{
  "parallel_block": false,
  "lr": 0.00445,
  "decay_shape": "pow"
}
Each number is 128 + 24 x the weight over its row's rms, rounded and kept within 0 to 255. Layers, rows and columns count from 0. The size above them is the row's rms in percent of the matrix's.

# layer 13 MLP up, 512x192, rms 0.294, rows 0-10, columns 96-191
size [ 94 107  91 105  99 105  94 104  94  93 103]
[[100 138 150 164 134 147 111 142 117 165 134 161 145 128 180 188 128 121 120 141 102 168 130 148 112 110 119 160 146 155 111 163 121 152  81 157 126 125 133 136 111 141 116 103 143 118 131 153  78 126 143 118 102 149 153 144 177 138 134 184  74 121 159 117 148 137 104  96 125 128 125 110 112  98 133 123 171 165 121 170 130 142 114 104 142 129 102 118 172 136 123 108 174 157 107 116]
 [134 144 158 128 124 119 161 155 111  92 108 146 126 144 102 181 138  96 136 125 105 108 154 132 152 138 150 131 148 157 102 145  82 174 121 143  85 187 160 151  74 138 103 151 112 144 100 130 168 145 101 105 137 145  72 155 111 126 132 108 170 124 129 133 159 167 113 154 159 113 130 128 142 136 118 142 119 166 164 150  79 143 157 108 122  91 101 175  95 123  99 169 123 106 107 135]
 [105 129 137 132 112 175 112 130 134 111 139 107 114 134 120 112 119 131 109 120 140  94 150 166  89 150 129 145 173 138 154 138 118 126 176 151 161 108  90 169 105 117 154 115 119 107 117 131 139 159 147 145 125 121 145 135 166 137 177 108 116 117 155 105 118 153 144 135 159  75 161 145 128 127  84 153 120 112  94 167 146 102 130 122 130 151 144 149 136 139 119 118 121 129 126 147]
 [108 133 112 108 105 104 132 142  72 170 155 117 128 155 154 115 109 130 118 114 133 134 125 113 123 111 110 114 116 159  99 148 154 111 126 139 103 115 129 143 129 121  93 145 137 132 151 133  91 120 141 140 164 116 111 124 104 166 136 144  88  93 123 161 131 102 126 163 100 157  91 161 140 132 171 101 124 117 117 120 161 164 122 173 137 116 112 128 125 129  90 108 111 151 141 110]
 [150 134 141 101 131 131 137 111 159  97 163 144 132 145 118 101 108 113 179 170  90 100 130 123 120 125 139 116 101  86 145 155 136 121 134 142 112 141 124 129 103 152 121 148 151 100 145 192  82 131  92 139 180  99 137 138 114 133 136 132 136 110  84 134 142 169 120 177 118 106 155 122 146 152 149 103 126 122 139  88 143  79 124 154 146 131 145 142 128 138  83 125 107 111 156 129]
 [143  96 108  86 163 123 100 140 138 106  85 152 155 111 106 117 138  96 109 141  73 113  84 137 146 133 136 136 156 131  94 143 149 103 114 133 118 132 162  99  67 132 119 118 123  95 110  98 102 121 118 144  87 112  99  70 129 139 132 143 158 101  97 146 125 122 151 122 169 154 126 129 148 118 154 127 134  81 125 128 115 109 135 132 137 144 125 130 152 135 119 130 120 116 132 119]
 [131 138 143 100 101 149 109  93 106 129 106 125 159 110 147 140 118 144 162 129 116 162 120 128 133 114 123 155 145 142 158 134  82  93 152 128 172 120 124 132 122 113 133 113 131 118 116 101 110 109 114 142 156 107 139 143 108 118 123 115 140 102 141 136 105 119 151 138 130 105 124  87 126 138 120 149  98 109 169  93 157 103  92 103 126 123 120 168  96 123 127 157 119 144 118 148]
 [159 129 131 147  96 149 139 128 157 129 123 139 162  69 122 127 170 139  73 174  98 111  98  97 119 145 145 108 107 104 111 134 148 156 112 111 182 110 142 138  96  95  97 119  73 148 147 121 111 100 168 141 121 136 157 114 127 119 180 110 118 106 108 100 138 145 150 109  87 105  88 147 115 101 143 121 129 156 103 141 129 139 121 117 146 127 144 131 127 131 149 150 152 127 140  88]
 [ 95 119 145 127 110 123  90 142 142 102 104 108  88 186 107 151 170 109 146 121  75  77 118 134 161 106 109 117 164 161 131 136  94 119 146 113 191 135 123  99 129 131 131 108 175 110 123 133  83  89 171 114 138 147 160 140 139 124 135  79 154 159 105 136 100 185 108 157 136 140 119 136 125 108 108 129 133 120 138 114 148 161 141 117 128 114  95 156 120 154 128 155  67 143 144  52]
 [ 71 119 137 168 147 101 124 106 170 137 126 106 134 117 139 131 105 116 100 116 112  81 129 115 115  97 149 200 103 118  63 165  92 113 140  83 135 148 133 123 126 114 153  93 148 122  95 122 139  91 138 132 167 119 125 111 147 124 116 107 118 127  97 127  86 138 160 161 131  92 154 110 140 133 165 149 134 120 147 151 123 114 146 120 137  82 143 119 142  92 178 137 119 147 171 101]
 [130 110 130 137 136 127  97 119 125 101 110 141 113  81 109 116 139 148 114  93 142 132 119 141 151 153 138 115 123 107 172 104 109 123 113 132 103  95  88 152 188 114 153 134 137 119 114 115 112 127 117 111 107 138 114 126 132 127  71 119 140 155 119 115 133 136 128 171 136 158 139 159 110 143 185 134  93 169 100 145 103 131 162  99 135  52 146  96 133 118 159 131 131 100  85 139]]
# layer 13 MLP down (transposed), 512x192, rms 0.298, rows 0-10, columns 96-191
size [ 95 110  97  91 101 102  91  91  97  92  97]
[[129 128 101  96 142  84 172 116 124 171 112 122 111 129 109 113 128 112 121 131 130 123 134  85 145 141 153 136 108  99 117 133 109 109 136  95 163  59 109 156 120 117 158 145 119  85 123 122 142 126 163 152 120 108 112 146 128 113 115 131 123  88 124 126  95 165 144 117 124 118 128 128 120 118 141 144 109 139 129 110 118 142 121 162 103 142 110 137 169  60 161 108 114 123 136 158]
 [129 139 121  99 150 122  86 123 106  88 135 125 146 133 153 160 105 150 120 117 188 131 126 116 136 111 137 145  93 145 121 124 123 144 155 134 149 205 166 125 135 105 113 106 141 123 110 142 121 146 126  99 130 117 140 122 112 123 132  83 120 156 154 132 146 134 100 141  90  94 101 136 116 145 126  78 142 132 138 152 114  70 153 113 116 175  97 159 143 118 128 126 113 123 122 120]
 [113 133 126 129 158 121  99 151 112  95 145  87 107 148  88 116 122 120 146 144 165 135 142 133 137 139 149 132 176 121  79  97 137 126 150 141 104  91 118 180  91 184 138 113  98 141 141 166 143 123 107 116 154 150 136  80 104 145 139 158 153  81 108 149 162 149 145 124 118 125 136 140 128 115 129 177 106 112 148 156 143 176 154 119 154 111 142  80 149 136 102 101 106  71 115 104]
 [136 136 123 159 134  66 151 113 134 147 156 133 113  99  76  91 107 120 146 151 139  90  91 119 134 124 132 116 105 134 173 174 126 105 100 155  53 125 145 129  94  92 100 138 141 107  78 121 128 108 118 165 114 113  65 140 137 116 163 123 132 186 147 112 168  96 110 128 129 132 107 127 147 155 157 101 144 114 132 130 115 142 141  86 113 105 161 147 127 112 139 145 117 138 125 144]
 [150 117 153 154 100 129 131 132 133 107 154 136 114 146 105 166 119 154 140 104 134 134 137 143 130 160 103 132 154 157 139 127 110 147 150 160  73 121  96 117 156 130 115 133 100 153 144 120 172 109 140 114 107 154 141 110 131 151 117 123  93 181 150 165 118  98 158 113 112 164 129 168 139 152 107 126 156 145 167 150 129 149  97 134 142 163 161 151 101 143 139 130 145 136 109 136]
 [118 141 128 103 106 129 117 136 133 148 142 155 176 129 130 151 117  97  80 112 137  64 111 124 114 108 141 119 118 126 110 141 118 112  91 145 131 115 129 138 168 110 114 126 133 141 135 162 114 107 130 136 116 119 137 107  82 152 130 144 112  99  61 157  97 137  75 155 158  99 109 123 137 145 126 154 144 137 163 127 170 131 135 153 161 126 141 131 154 150 125 141 138 162 110 114]
 [103 121 152 110 116 113 158 122 124 170 140 114 136 127 134 106 139 153  68 131  94 103 142 159  76  92 139 113  96 149 105 116 163 156 126 140 149 100 119 148 170 108 142 136 141 132 163 156 126 171 132 173 109 158 156 135 118 132 168 114 131 110 133 129 129 126 138 118 149 144 116 146 137 137 163 121  64 148  98 128 122 167 129 116 138 112 114 119 141 149 106 116 162 122 102 107]
 [118 148 155 121 124 139 129 172 129 136 150 100 106 161 126 124 133 114  99  88 108 112 105 128 101  76 128 102 149 134 116  64 163 124 145 107 133 104 116 144 122 186 144 116 156 173 102 108  95  87 111 126 140 147 115 166 200 185 113 161 142  60 128 130 120 147 129 135 138  98 144 152 175 157 148 106 135 132 107 123 126 118 172 138  72 143 120 156 150 135  99  97 106 124 105 163]
 [169 114 160 125 148 133 105 150  85 162 121 134 124 128 171  93  92 116 111 143 142 109 135 103  98 118 130 133 123  89 129 105 140 134 106 139 101 120 113 128 117 142 148 152 120 136 156 108 146  72 147 159 127 120 126 149 116 144  70 129 145 121 117  84  89 117 116 120 161 146 133  60 105  92 123 145 108 149 146 115  87 111 134 141 113 119 110 139 135 116 165  91 154 131 156 161]
 [ 98 144 141 120 131 147 119 111 117 134 113 118 135 106 154 171  84  98  99 126 158 120 174 117 145 116 145 180 165  95 140 156 143 168 150 130 131  93 120 122 125 157 104 119 129 179 117 161 147 118  70 169 120 155 122 138 120 129 153  90  85 151 122 135  84 121 146 124 152 133 128 108 128 152  85 107 123 139 117 120 127 163 158 118 124 173 127 140 145 154 172 161 163 111 139 133]
 [124 129 108 138 128 138 172 138  87  93 150 175 153 112 153 121 127 101 141 110 159  98  82 109 116  80 132 121 115 148 159 143 121 106 146 127 142 120 143 141  98  84 150 138  99 136 114 150 105 104  98  85 149 133 138 143 121 110 142 100 117 119 120 137 136 151 105 105 107  95 129  84 113 131 204 109 131 170 105 105  84 121 129 139 120 123 109 136 120 127 109 138  91 152 172 163]]
# layer 13 MLP gate, 512x192, rms 0.298, rows 1-11, columns 96-191
size [102  92 108  98 107  91 104  87  86  98 104]
[[133 158 151 131 124 131 126 136  74  89 148 102 107 158 162  82 150 139 137 103 152 143  92 212 145 113 113 127 142 127 104 140 143 146  95 158 150 122 160 148 118 132 174 138 164 109 165 114 148  97 112 152 101 122 157 119 101  93 134 104 147 112  74 158 163 186 121 170 122 120 148 131 122 112  93 117 158 135  80 125  80  87 148 136 138 151 113 127 129 129 137  87 131 127 133 109]
 [135  86 133  86 121 121 155 125 178 115 143 161 106 118 133 122 105 113 177 128 125 121 165 107 144 127 104 129 111 104 112 122 115 108 131 111 127 134  98 163  82 154 116 181 118  73 117 140 122 150 143 145 147 126 158  92 100 127  61 126 153 125 111 122 110 117 164  94  67 124 171 140 148 173 113 167 106 141  72 192 135 162 136 150 118 127 132 117 150 140 121 119 126 142 170 141]
 [148 123 136 104 144 138 119 143 116 159 148 146 123 110 157 146 165 105 117 174 132 102 138 145 166 141 139 150 111 112 144 157 154 166 120 118 127 192 155 104 119 162 133 141 133 122  99 133 104 136 119 105 142 120 150 166 111 130 112 115 138 130 114 104 151 126 134 105 123  99 115 118  78 131 123 134 161  82 123  82 120  74 130  72 162 121 129 121 146 131  96 112  88  81 119 118]
 [128 129 135 121 120 103 102 103  91  93 142 120 104 117 156 131 111 138 163 136 129 143 116 136 135 114 132 127 152 115 113 114 109 157 137 140 144 146 147 118 131 153 139 127 178 103 132 170 151  57 180 163 118  86  91 152 129 107 156 136 133 137 117 182  98 143 172 105 150 140 119 149 129  86 142 134 179 131 137 139 161 113 162 155 105 167 136 116  77  84 149 109 116  98 118 162]
 [121 153 161 124 134 135 130 159 102 115 141 157 103 140 140  93 108 134 161 133 106 149 189 154 124 127 105 117 139 173 111 142 134 127 134 134 173 119 108 142 152 117 151 181 138 126 156 124 118 105 160 139 164 192 153 143 132 152 135 155 100 127 145 157 150 114 114  63 131  93 164 166 121 173 110 150 153 114 126 123 139 149 165 147 167 143 146 164 142 107 127 147 125 110 127 157]
 [160 121 136  84 131 132 109 153 141 144 113 138 130 102 126 190 132 130 162 125 145 161 143 134  96 143  92 152 153  90  97  97 152 122 127 123  76 140 153 131 114 140 147 136  99 139 100 139 123 138 134 137 170 120 171 133  92 125  91 136 109 112 124  92 138 127 154 144 128  83 101 105 124 106  93 120 155  97 109 151 132 102 105 122 118 115 116 115 153 161  57 157 134 144 123 111]
 [122 166 106  90 129 137 129  89 143  87 105 137 106 120 126 141 138 111 124 144 147 155 113 156 184 130 136 125 127 109 129 147 136 125 122 133 120 125 140  82  68 122  89 107 112 174 140  69 109 139 104 113 114 127  93 124 144 128  86 121 158 114 130 147 143 120 167 155 129 139 115 114 127 149 150 121 142 137 160 149  89 129  93 170 109  85 107 118 101 137 158 115 165 121 114 135]
 [163 135 132 122 133 112  92 157 131 150 151  94 151 144 157 132 138 109  92 138 120 122 102 146 111 149  98 148 154 150  75 121  90 133 105 158 144 137 150 177  97 103 139 120 124 146 144 115 105 156 198 101 141 117 143 138 129 154 120 116  95 126 133 118 131 136 138 113  96 184 173 131 144  96 121 155 131 136 131 171 128 140 113 111 121 104 120 121 130 166 151 138 152 130 154 108]
 [107 174 172  78 173 133 128 117 147 128 135 165 131 159 143 133 144 113 147 134 111 111  90  85 124  90  99 128 107 112 129 180  94 169 143 140 160 122 142 163 135 128 135 129 128 104 109 138 150 156 169 123 110 134 155 149 147 197 115 110  93 139 118 162 151 131 161 154 155 133 172 116 120 133 122 121 137  95 109 113  86 115 144 137  85  90 135 115 146 134 143  99  94 131 139 105]
 [108 101 130 157 128  97 174 124 133 107 134 108 120 145 110 127 106 113 121 135 169 114 124 135 148  97 104 148 122 182 114 135 101 139 139 108  73 160 145 173  98 114 129 111 143 125 131 127 107 100 142 107 119 108  86 175 111 178  99 116 108 146 158 113 120 121 111 100 113 156  89 111 134 124  80 141 151 101 120 145  99 114 185 109  98 177 125 131 104  73 158 145 119 107 140 116]
 [141 131 124  99  99 138 124  83 139  91 163 107 151 189 121 100 124 120 120 107 147 124 128 105 130  83 112 132 144 133 138 136 149 168 135 119  93 111  95 162 119 116 159  51 157 109 140 116 109 119 133 134 145 175 145 173 126 141 119 113 144  97 147 135 143 126 100 118 146 126 105 124 137 145 141 134  93 147 135  84 103 126 149 155 133 111  81 101 140 155 119 106 110 107  93 126]]